Weights of a small transformer language model: width 192, RMSNorm before each block.
Each number is 200 + 20 x the weight over its row's rms, rounded and kept within 0 to 999. Layers, rows and columns count from 0. The size before them is the row's rms in percent of the matrix's.

# layer 8 attention query, 192x192, rms 0.166, rows 0-8,64-72,128-135, columns 96-191
113,176,194,171,197,227,197,205,221,212,221,238,196,194,189,198,220,171,200,170,208,208,208,190,188,198,221,243,227,201,200,186,204,201,167,182,212,204,194,186,175,192,219,202,169,199,226,183,177,219,216,177,211,199,164,223,176,240,223,216,204,210,207,201,165,187,218,207,213,208,188,213,254,204,168,200,195,183,177,164,234,206,214,192,187,193,168,196,201,203,223,202,219,223,203,184,192
119,200,198,236,224,197,193,217,206,219,196,145,178,232,223,192,189,198,208,210,229,196,205,188,209,188,188,182,196,218,207,195,206,182,221,220,204,250,177,226,204,199,222,187,191,199,172,198,185,190,186,198,189,204,192,204,200,193,198,208,195,181,196,225,239,176,233,213,186,177,204,231,184,164,241,194,194,198,183,210,198,144,209,203,227,198,216,218,179,188,184,216,185,231,191,227,166
115,198,194,173,180,192,195,239,177,221,220,250,200,204,174,220,203,187,196,217,203,177,216,167,209,207,217,199,210,193,244,189,182,182,210,181,176,219,230,213,173,233,211,209,206,210,161,170,218,205,200,194,235,245,187,215,228,191,180,209,224,220,204,178,194,204,204,224,226,211,213,194,177,198,177,174,208,169,186,175,184,210,217,196,183,197,208,202,200,237,196,189,174,181,210,219,195
123,229,213,170,184,205,186,171,232,217,184,206,200,185,207,223,199,176,189,217,206,191,208,226,201,212,235,239,212,176,212,207,164,177,188,200,161,208,183,198,190,223,173,185,230,193,226,232,197,161,220,198,216,200,205,196,195,201,184,204,208,198,188,195,206,164,215,212,200,185,217,202,197,186,184,218,148,243,206,197,239,203,227,241,186,196,199,193,199,204,235,219,224,231,186,161,229
124,213,195,179,195,176,226,204,168,234,204,202,195,187,200,214,212,223,204,176,201,224,210,204,187,216,204,201,228,219,201,222,149,187,180,212,154,217,228,197,207,200,198,196,245,230,183,224,201,190,205,187,247,212,213,205,221,208,223,177,194,190,193,187,170,240,188,230,197,195,217,190,192,165,192,199,186,193,207,188,189,197,184,201,198,203,228,203,230,216,186,160,216,213,174,140,182
125,187,203,210,227,212,168,198,196,212,167,224,189,227,190,219,156,187,187,207,179,192,179,162,194,220,189,173,207,213,208,214,206,205,192,189,200,179,202,208,201,203,202,204,168,182,169,241,240,177,229,185,180,175,208,229,182,197,223,207,205,214,169,218,184,209,230,203,170,171,174,144,218,193,217,207,216,238,196,197,186,170,185,194,242,219,216,186,228,217,198,191,189,185,234,206,208
139,208,209,203,198,208,144,194,183,209,212,236,173,207,175,204,240,216,193,194,200,206,207,211,136,188,213,234,236,219,183,228,165,207,190,175,157,188,193,209,186,201,202,185,194,254,181,175,225,179,243,196,200,212,182,204,191,196,222,194,204,173,215,147,169,205,189,239,211,213,192,201,200,223,208,205,189,183,184,203,225,183,212,198,166,213,213,217,193,199,201,176,219,198,198,171,185
122,200,213,227,223,189,229,208,211,180,189,228,204,196,195,180,204,142,232,201,194,253,247,191,236,182,210,249,165,211,200,223,204,207,178,206,154,234,170,197,185,205,171,208,173,216,186,194,208,201,194,189,183,199,222,182,212,208,194,192,187,207,196,233,200,207,169,208,199,181,190,213,201,217,189,259,192,186,193,193,161,205,183,208,187,195,205,172,182,213,190,175,177,164,180,174,193
136,176,182,185,200,204,190,164,204,193,189,181,225,200,166,166,192,211,197,216,216,196,186,175,239,218,199,210,211,226,161,196,205,188,200,209,209,190,177,186,223,239,229,212,189,216,208,194,178,175,200,180,241,187,202,196,156,216,216,237,225,194,213,225,205,249,214,160,222,188,218,201,217,212,189,217,162,238,170,182,220,219,157,171,196,218,194,184,240,204,214,192,183,164,206,220,178
108,197,207,204,175,234,223,195,200,189,237,214,210,194,196,186,228,185,232,193,243,181,182,202,245,200,152,220,249,199,195,173,181,224,193,191,205,226,202,182,200,215,209,217,222,201,202,219,186,201,227,185,171,155,170,215,170,204,199,213,208,206,186,203,185,192,180,204,197,167,208,218,202,214,214,190,195,174,206,207,235,191,212,189,169,224,204,206,196,207,218,161,166,155,219,182,206
102,209,190,177,234,191,184,204,215,162,215,192,213,191,233,211,198,207,187,202,165,201,198,195,175,168,231,185,190,207,195,213,222,206,202,209,219,204,193,179,224,193,205,161,180,186,190,187,235,214,226,205,202,240,214,197,216,182,158,159,176,152,188,212,230,170,183,230,177,210,188,197,205,193,213,192,223,204,192,197,212,200,190,201,191,180,208,186,202,171,179,154,214,200,189,182,187
091,177,215,173,192,193,191,189,179,201,208,220,179,219,196,174,179,201,224,211,216,195,153,243,195,211,201,207,230,200,212,215,227,198,208,207,226,202,206,196,199,193,162,211,197,192,196,202,173,191,255,241,234,192,232,181,182,174,225,224,192,180,231,193,149,215,146,177,202,168,217,185,220,172,189,211,209,191,224,214,226,200,168,203,235,196,203,228,209,182,204,163,208,193,202,185,235
099,186,156,181,195,189,190,199,213,216,164,191,192,208,185,193,190,197,208,178,216,203,195,193,182,211,246,205,237,177,221,200,227,236,172,201,170,248,200,175,193,246,205,210,213,199,216,209,215,209,179,177,184,204,190,184,199,180,228,137,183,212,197,220,204,203,223,216,226,219,218,190,209,196,220,182,194,217,175,209,195,226,227,182,161,202,181,177,185,204,179,220,174,187,207,186,211
094,162,185,184,165,223,211,181,154,214,209,194,205,179,201,176,218,182,207,190,199,188,206,242,233,230,208,171,200,218,220,214,203,194,211,223,193,182,246,226,192,199,203,190,231,195,167,208,193,213,211,228,242,221,199,165,181,153,195,186,181,227,206,211,186,199,182,190,210,218,172,179,172,220,181,209,219,182,194,201,181,190,192,206,230,212,217,183,209,181,217,225,182,216,199,216,194
109,221,181,240,249,208,188,176,207,193,209,192,215,213,179,226,205,195,165,203,180,205,195,207,186,197,216,229,201,249,171,202,174,215,193,192,224,173,213,200,219,200,154,221,203,163,230,201,247,208,182,204,208,216,215,180,215,215,198,209,201,193,200,186,208,183,228,221,198,219,197,198,204,236,176,223,207,184,194,194,223,220,240,205,197,192,210,196,175,220,214,202,208,167,243,197,206
086,173,174,186,209,210,185,216,209,220,214,153,195,175,172,234,190,212,205,213,207,205,218,222,158,221,193,215,223,190,216,221,196,210,190,200,197,178,200,199,232,170,185,196,256,190,199,211,210,206,199,204,238,189,187,192,205,227,217,213,201,200,153,187,209,201,203,183,208,242,215,194,193,185,202,242,222,192,230,241,211,186,202,195,205,178,189,200,215,203,209,215,203,200,205,168,227
099,235,206,169,227,212,242,196,192,181,183,208,222,223,220,168,179,173,224,197,202,241,226,206,207,170,221,185,158,238,200,182,206,182,230,216,178,194,200,213,195,210,205,185,143,193,197,206,203,186,218,170,209,208,251,223,206,168,217,154,217,194,198,183,190,219,200,212,188,203,198,202,231,214,191,216,217,169,204,216,213,199,183,224,220,220,211,199,173,212,176,191,201,240,220,217,203
113,203,216,211,192,176,199,256,217,208,215,227,190,200,191,206,209,180,192,178,225,202,158,218,205,195,189,207,239,175,197,248,179,212,219,190,202,195,188,189,213,184,197,220,185,177,250,200,193,220,170,190,197,217,186,218,187,216,233,231,219,227,206,183,210,224,247,160,183,202,234,222,196,204,180,177,200,191,183,190,205,195,190,193,202,197,212,208,186,215,223,184,226,192,190,217,216
012,195,185,163,240,204,180,244,196,214,204,184,203,224,188,199,224,174,181,207,180,211,215,182,206,191,194,177,217,196,165,220,186,203,185,214,222,205,186,201,222,195,200,181,196,212,181,221,260,200,204,155,206,206,222,216,217,215,215,207,186,215,186,233,181,202,225,171,205,226,168,212,189,214,163,206,189,195,204,198,192,199,183,204,218,189,228,227,240,198,204,232,218,164,185,226,185
017,204,205,183,183,184,216,224,197,202,211,218,180,228,210,249,211,189,235,200,214,202,195,193,233,164,231,185,198,186,174,235,226,191,183,172,192,158,220,209,186,178,212,225,170,226,248,215,225,201,196,207,224,205,193,184,186,215,158,204,215,192,206,190,181,189,199,176,164,190,179,207,228,249,182,218,198,208,203,175,194,212,185,193,254,210,204,193,188,195,211,208,228,180,193,206,213
018,210,201,193,217,187,199,191,231,197,190,198,178,180,201,218,245,229,146,215,193,183,210,211,201,235,217,241,196,200,174,198,199,181,228,213,191,219,176,174,185,157,196,180,173,215,236,178,189,164,193,228,186,193,196,195,207,223,228,180,213,178,200,206,212,208,209,194,178,223,188,201,187,157,184,197,214,222,209,179,185,197,171,206,221,203,223,176,209,225,187,195,211,185,222,197,219
025,163,171,219,208,181,185,221,185,186,207,219,220,200,196,180,199,218,188,172,209,199,195,217,219,197,183,201,189,191,207,182,214,203,203,199,221,222,251,220,195,160,183,205,203,201,173,218,217,175,224,221,180,206,229,250,196,188,227,182,182,233,211,215,191,196,204,192,234,211,187,191,193,207,219,184,205,178,183,197,197,169,220,204,191,179,189,244,193,191,188,204,228,206,178,247,173
021,213,225,177,190,208,207,183,186,228,180,207,177,213,192,218,195,171,207,211,199,228,202,209,207,225,171,196,236,190,229,201,181,239,204,209,201,198,203,194,221,201,219,178,194,191,169,250,173,164,200,236,193,221,191,214,193,226,203,215,203,215,183,197,196,195,193,171,180,202,175,187,244,204,202,184,211,203,205,181,194,228,170,210,244,212,178,206,201,211,208,208,229,224,240,245,215
033,170,199,220,236,231,183,191,169,186,168,229,192,188,198,191,194,227,192,200,205,180,192,220,176,205,157,218,180,202,217,215,197,193,179,179,206,195,236,189,208,177,192,190,177,193,177,170,184,226,220,231,157,191,197,229,229,192,245,191,180,184,183,197,185,228,227,209,199,219,229,214,179,190,213,179,223,188,215,223,180,209,189,231,186,195,211,216,177,185,189,197,207,190,182,196,200
032,194,226,207,213,251,174,158,166,224,212,210,209,201,185,202,199,204,210,197,175,194,211,222,202,209,224,215,219,192,231,213,172,187,201,180,181,210,201,170,236,199,188,184,200,172,229,181,216,220,201,179,190,202,210,202,195,183,219,219,209,187,165,200,187,214,195,197,206,217,213,197,222,179,190,190,203,178,236,196,215,227,193,193,204,226,225,212,184,201,188,175,178,197,236,239,234
046,207,173,181,209,182,227,227,213,184,170,214,184,178,213,224,196,199,200,236,228,211,177,172,220,186,199,185,185,197,196,179,214,208,184,210,230,219,179,221,181,181,183,211,190,223,165,209,191,191,205,226,182,187,214,246,177,210,180,160,206,213,218,178,225,182,186,191,185,194,206,210,188,209,206,182,186,216,196,219,177,172,198,220,216,193,175,208,235,195,199,241,238,232,143,190,170
# layer 8 attention key, 64x192, rms 0.168, rows 0-7, columns 96-191
054,218,230,213,247,195,218,211,217,194,202,188,213,207,220,194,166,205,139,198,204,185,186,187,178,220,226,188,205,186,157,214,156,177,202,194,207,214,187,193,205,189,216,199,203,223,197,201,219,231,201,199,223,222,236,184,249,179,180,201,210,218,181,203,207,179,199,177,175,225,186,213,200,214,217,168,179,208,198,211,188,200,190,186,184,192,198,211,186,182,186,178,178,188,227,205,214
057,191,195,217,138,171,231,195,200,181,181,187,189,157,194,213,196,172,177,207,214,178,179,193,200,163,213,222,192,186,193,187,209,218,207,227,184,196,234,187,223,178,193,218,224,221,204,172,183,189,185,234,206,198,167,217,172,180,170,179,200,230,183,208,225,193,177,203,247,197,177,169,200,225,196,206,213,189,198,164,193,187,190,196,158,177,185,193,178,196,218,199,175,206,209,200,197
053,214,194,207,199,218,193,207,187,211,236,204,221,189,212,196,190,166,210,169,215,207,214,205,168,186,167,212,172,182,200,186,179,220,207,224,178,196,218,199,216,218,189,237,210,212,209,221,207,190,184,207,186,170,209,185,187,170,176,157,213,196,223,247,192,188,220,164,204,217,188,197,205,251,194,205,223,187,182,186,217,200,177,217,197,200,182,194,217,196,227,218,191,206,207,197,171
056,202,206,171,255,182,202,166,213,177,208,213,169,219,220,194,180,201,181,198,223,195,252,171,204,201,189,181,214,197,195,222,188,166,218,178,219,192,176,176,197,215,200,207,197,173,228,163,215,215,207,193,182,196,205,205,231,181,166,235,195,184,199,182,172,185,180,201,235,209,209,167,189,209,206,183,202,207,186,249,208,197,148,218,209,169,174,236,222,215,202,190,196,222,266,158,193
056,211,209,200,179,190,182,230,220,207,212,240,232,200,173,186,229,192,166,177,188,200,228,167,200,175,225,227,223,183,188,202,202,219,201,219,209,208,210,222,203,214,204,174,178,213,189,181,213,209,195,177,211,225,191,167,161,212,214,212,229,204,217,225,185,187,211,185,197,208,195,257,178,186,230,232,198,199,188,170,203,186,179,192,193,224,200,166,193,200,166,201,194,171,195,206,212
061,179,184,231,218,168,204,171,208,187,186,187,187,200,198,187,202,195,225,164,216,196,230,226,229,190,233,177,250,192,228,211,205,201,224,205,169,214,190,191,180,232,205,189,210,206,181,207,202,215,192,182,230,223,205,160,216,198,210,211,189,179,164,201,212,170,214,167,201,187,211,186,154,216,172,197,239,229,220,208,204,209,204,190,189,171,199,203,192,232,200,174,179,226,203,218,219
055,199,221,198,185,197,227,216,185,205,232,222,204,200,200,199,198,206,181,184,182,200,192,175,200,238,179,199,201,183,216,193,198,191,225,158,192,192,225,226,220,209,255,172,228,191,221,195,206,186,165,195,213,229,228,191,200,177,240,229,176,205,209,221,169,204,198,179,191,168,201,204,215,231,180,210,214,197,196,172,205,203,215,192,180,186,198,211,177,183,203,201,195,222,209,194,173
050,208,218,218,243,223,216,192,198,214,183,189,210,177,208,153,218,206,176,186,196,189,176,216,199,182,177,217,190,205,173,217,194,219,235,224,211,196,208,190,225,195,195,233,222,246,212,179,199,191,205,210,214,177,227,188,214,206,206,139,199,235,232,200,197,162,197,200,179,215,217,240,209,214,228,209,196,211,201,176,178,189,195,212,209,197,159,190,241,183,221,218,211,206,192,198,204